{
  "n_layer": 20,
  "d_model": 192,
  "n_head": 3,
  "n_kv_head": 3,
  "head_dim": 64,
  "d_mlp": 768,
  "vocab_size": 2048,
  "activation": "tanh_gelu",
  "norm": "rmsnorm",
  "norm_place": "out",
  "norm_eps": 1e-06,
  "positions": "rope",
  "rope_base": 2140.0,
  "rope_fraction": 1.0,
  "qk_norm": true,
  "attn_scale": 0.125,
  "bias": "qkv",
  "tie_embeddings": false,
  "parallel_block": false,
  "init": "normal",
  "init_std_qkv": 0.0622,
  "init_std_o": 0.00983,
  "init_std_up": 0.0622,
  "init_std_down": 0.00983,
  "optimizer": "adamw",
  "lr": 0.00238,
  "beta1": 0.95,
  "beta2": 0.98,
  "weight_decay": 0.17,
  "lr_head": 0.00697,
  "warmup_steps": 578,
  "schedule": "cos",
  "final_lr_fraction": 0.0,
  "batch_tokens": 32768,
  "seq_len": 256,
  "doc_mask": true,
  "train_tokens": 171300000,
  "steps": 5228,
  "dataset": "wikipedia_en"
}
Each number is 128 + 24 x the weight over its row's rms, rounded and kept within 0 to 255. Layers, rows and columns count from 0. Numbers have three digits each. The size before them is the row's rms in percent of the matrix's.

# layer 11 MLP down, 192x768, rms 0.0692, rows 179-191, columns 480-575
099:150156142127145142167106151162139122146099140170142152167144132118122094126083104131150098104138133142168149094148141134137134125109151134163092122144099132063120145062141096117143140154124151123154148136166118132140128130151142134141094117135124131157145111125129112143153182094105127124
099:105145146166136138126137113148118135150140130140134091188105137140132132108160110104175113109104152088113098145102135141132116107132086132144158134134123158184093105105154113076100034088118103132138135122117148131126163126169102149092126117123174133155139148129138138143082068105126152130
095:096152119114163099086160104089140088173127089154114116118089150167146087122156147129107179137128117118146145131144136165169145143129172139120165094136131154149110111152138136135109145164142168163121098136107155102141122152092158058152149126090147181154185142134093104128151180106138154169
100:125127117141141105101138115146133101118115156138109108093109102096136132109098097119152102136136138149167129127121132096112095113126152148141132104127115121125136129101110149159143175115135112142147189099151117134101158112124121114112130131104081158114094091141133164121125183116112095100
104:133119123135120138136129136162154122104112143132147154125137160127117153174137112131134146141125142131102133137158129106120128120135109184176105179094106145090176165150119161132104141145169145109143062173105142115119150091132160137140160149078144139145121142104158123142123129127132132182
107:163165143146126160127138108144161126093144138126122126122133155147134153138128113146123117153199126161122110140123163116148105157143090145111138158138134142092146128136117112171142069151144137086140167099135163162146150128135145119156117109107098144137074155122111134114121100123144122087
095:109168156130125076168145161120134124118136145146124107075099141094105125111150129150140147118087116098127138136170136141132116150133108116105148138122131154104159105143082164141107141116125093139136081196160133164120114126121154154166102154150124133131108120116151136102125085099139131115
101:153109132112108142133114063140134122135133123140132102147128114119079131124123127108150116142165120096138134129096129114132165126135101073102146117136044170126133116166158118160140120104117117117128110108169121143114153126130137124131106096123092159118112125132160112140078157105120114109
099:133131162114177157086123157115122131083116129169144141130112155143134143097096113161140134119176160103104102143148136156136165131128160142136140115136117125101132109126144146127126088144140162130141135137145178128167097114065099155122145124113129171180141135095136118160104102124110151112
103:131107141117108088127111106160132146085080073131129098100124145153090127129103100111136103119129115086146174140100161111134152151141092142123156105151117135104156107111139100113106159112108126167138153118141162124087117138128133110124116158142132109076113140186140083112130108116133148095
092:160154145109158127133131143139135138183142145148168120086145130136089103123107153136122160075142118132171165117172122081146193109121141131139074138140133129086174135074142161147158085145083115108130137111113106143085089136124177162116121108174123150114145143134102152143117105163120148122
098:137108091190082124144115141137099122140129101125126107122117159136114132170167092112117096150161102162093165124117115122140093119122133148139109143124112128109135067147101133130129109150161101111147142082132120141180114094116158141092124132146133114066140124151075096134143177150114135096
100:135119166151195134103077168113129122155152133162133134139124118154178155147160137079137190155163156140131166131119119194130138116127114119109097136155145158146110095135156115116164086168187120138111132196128122137080090135121155118124128097132119152111162145134131147194157153094137120154